Part of a small language model's weights: 1.17M parameters, LayerNorm before each block.
Each number is 50 + 12 x the weight over its row's rms, rounded and kept within 0 to 99. Layers, rows and columns count from 0. The size before them is the row's rms in percent of the matrix's.

# k: layer 4 attention key, 32x96, rms 0.174, rows 18-21, columns 48-95
# q: layer 4 attention query, 192x96, rms 0.121, rows 19-22,51-54,83-86,115-118,147-150,179-182, columns 48-95
k18 095:55 51 50 36 63 59 35 33 42 51 38 48 46 30 54 48 68 69 44 35 67 57 43 50 31 45 51 71 44 42 36 52 58 61 69 52 53 62 48 42 44 69 44 65 40 64 81 64
q19 074:34 62 28 45 41 69 50 43 45 43 69 69 56 50 59 41 45 42 65 59 45 17 39 47 46 38 59 55 33 58 63 27 43 24 46 62 54 72 44 54 47 30 46 61 33 45 52 33
q51 084:45 62 64 65 67 57 63 56 53 48 43 60 39 49 41 36 52 22 46 57 62 58 47 60 32 60 58 18 45 38 59 39 55 58 50 39 49 62 51 50 39 56 55 57 76 34 57 47
q83 139:52 51 54 56 38 55 55 43 18 45 32 57 41 72 55 23 48 42 35 57 46 35 19 44 41 61 57 54 47 39 63 30 46 55 69 23 62 46 44 51 47 62 56 61 47 61 56 70
q115 091:66 54 42 48 34 44 32 57 57 32 60 73 47 53 67 45 34 53 47 48 59 62 65 42 47 50 53 44 45 36 52 48 36 41 52 33 39 53 57 36 61 42 60 37 79 36 56 45
q147 119:60 62 50 57 46 51 32 22 58 31 42 57 38 78 56 69 43 49 53 29 49 53 33 61 56 52 65 50 35 58 42 40 61 63 71 46 49 48 53 63 17 35 39 47 66 20 53 58
q179 102:39 55 64 59 59 55 54 54 54 57 65 44 53 67 37 45 35 58 50 56 53 37 37 70 26 68 56 41 68 47 62 49 69 49 50 30 47 66 50 45 60 54 36 53 37 53 41 74
k19 100:54 39 35 57 46 46 57 66 43 28 40 41 40 42 60 63 40 20 53 52 65 44 37 37 55 52 57 43 59 47 47 44 67 43 32 71 38 48 58 45 70 54 52 45 30 64 54 28
q20 075:33 60 52 54 35 49 38 51 50 62 27 43 55 46 63 30 58 62 51 48 49 59 68 61 44 44 48 29 27 76 42 54 66 45 29 43 46 68 30 39 25 72 55 23 58 69 49 50
q52 082:40 55 61 56 57 87 35 40 52 55 58 45 62 72 46 57 56 50 54 55 50 63 44 62 31 48 37 56 31 24 34 57 56 44 35 43 61 26 30 53 52 57 44 33 35 42 76 61
q84 105:49 61 75 43 55 54 54 60 33 68 47 63 82 50 52 36 45 41 26 52 57 64 54 22 41 41 46 51 30 57 63 37 53 59 42 53 52 36 35 44 47 60 63 29 60 59 70 89
q116 097:33 47 47 48 29 46 76 68 43 63 54 30 59 39 39 62 50 59 52 48 45 60 54 37 53 65 23 62 34 72 45 65 44 45 59 70 51 51 61 48 60 38 69 37 65 52 53 58
q148 109:24 50 64 42 30 54 56 53 39 63 55 39 65 36 58 57 78 55 60 38 58 65 66 46 68 49 32 57 45 41 38 62 40 13 54 59 60 36 50 42 54 62 54 32 75 33 46 76
q180 090:39 48 53 44 49 51 56 50 37 65 51 54 53 50 59 28 48 57 32 55 51 26 45 49 52 45 33 63 23 48 55 56 62 40 38 41 47 35 52 42 59 71 55 40 46 60 71 73
k20 098:68 29 49 55 62 61 68 44 62 50 43 42 29 46 25 37 77 45 44 49 62 50 52 49 54 65 53 46 53 57 51 45 76 72 33 40 24 70 37 58 49 49 45 35 38 52 35 42
q21 073:55 61 28 44 53 34 30 34 58 45 76 59 61 61 42 49 47 66 51 28 44 54 57 53 80 38 49 36 49 51 58 28 55 42 45 44 73 44 61 44 54 59 49 57 38 38 48 53
q53 105:58 50 27 49 56 44 27 43 49 40 52 47 61 46 48 62 67 66 63 40 58 72 30 48 36 27 38 39 64 52 44 54 69 38 45 53 79 42 64 53 64 58 63 50 22 45 41 56
q85 114:38 55 27 52 38 55 37 42 46 46 43 78 40 28 60 45 50 22 46 39 53 57 48 40 49 56 42 36 44 44 45 52 74 56 37 45 25 34 38 35 58 50 59 49 43 50 52 43
q117 074:56 38 48 39 51 59 53 67 39 36 40 62 44 28 73 45 47 51 74 61 47 66 43 58 35 45 50 32 40 39 44 36 34 45 32 47 54 43 48 56 64 48 30 71 52 28 41 60
q149 106:63 57 59 58 38 52 55 60 33 45 58 52 49 32 45 29 53 69 55 47 59 74 44 58 71 55 39 35 53 40 55 46 45 30 53 51 46 40 45 53 39 60 66 61 62 27 50 42
q181 086:64 55 37 46 66 30 48 35 49 62 68 49 44 44 51 37 48 61 36 49 61 49 55 44 39 37 49 49 48 52 63 52 53 58 61 45 70 52 41 26 44 34 56 74 37 40 44 37
k21 099:31 65 35 56 55 65 58 52 61 60 40 54 60 51 70 61 56 33 38 57 35 41 49 70 33 45 52 55 49 36 35 34 49 57 39 45 41 59 78 66 39 48 58 42 58 49 20 42
q22 074:19 22 57 31 56 48 59 50 48 54 35 46 46 62 37 43 47 54 66 53 59 54 41 41 81 56 52 71 65 32 53 44 47 55 57 44 39 27 48 41 57 47 54 69 43 53 61 37
q54 098:45 63 37 35 44 62 53 42 53 57 72 24 67 66 48 35 51 78 59 48 45 64 56 45 35 62 33 62 45 33 45 45 57 31 40 62 57 53 72 55 47 50 63 41 38 70 52 42
q86 113:19 51 49 70 58 69 56 35 53 48 43 23 57 28 51 43 49 76 57 63 38 47 66 65 67 59 43 53 66 49 39 55 39 29 25 57 42 48 37 53 57 63 74 44 55 55 40 40
q118 093:35 48 56 58 55 43 50 38 62 43 40 42 61 35 70 62 45 52 84 49 30 32 51 63 49 58 43 59 55 50 62 61 55 37 33 34 46 50 48 36 64 56 34 64 43 41 44 38
q150 135:44 57 34 56 57 38 27 45 60 46 73 52 58 44 45 46 57 53 52 52 48 41 51 51 49 54 55 50 43 34 31 73 30 38 28 46 44 64 78 60 48 58 56 66 62 44 34 57
q182 099:39 55 47 30 69 63 47 35 59 44 56 58 52 66 40 53 37 51 48 32 49 69 49 62 46 41 46 45 37 46 47 66 42 36 47 34 40 52 66 51 41 33 46 51 49 64 47 49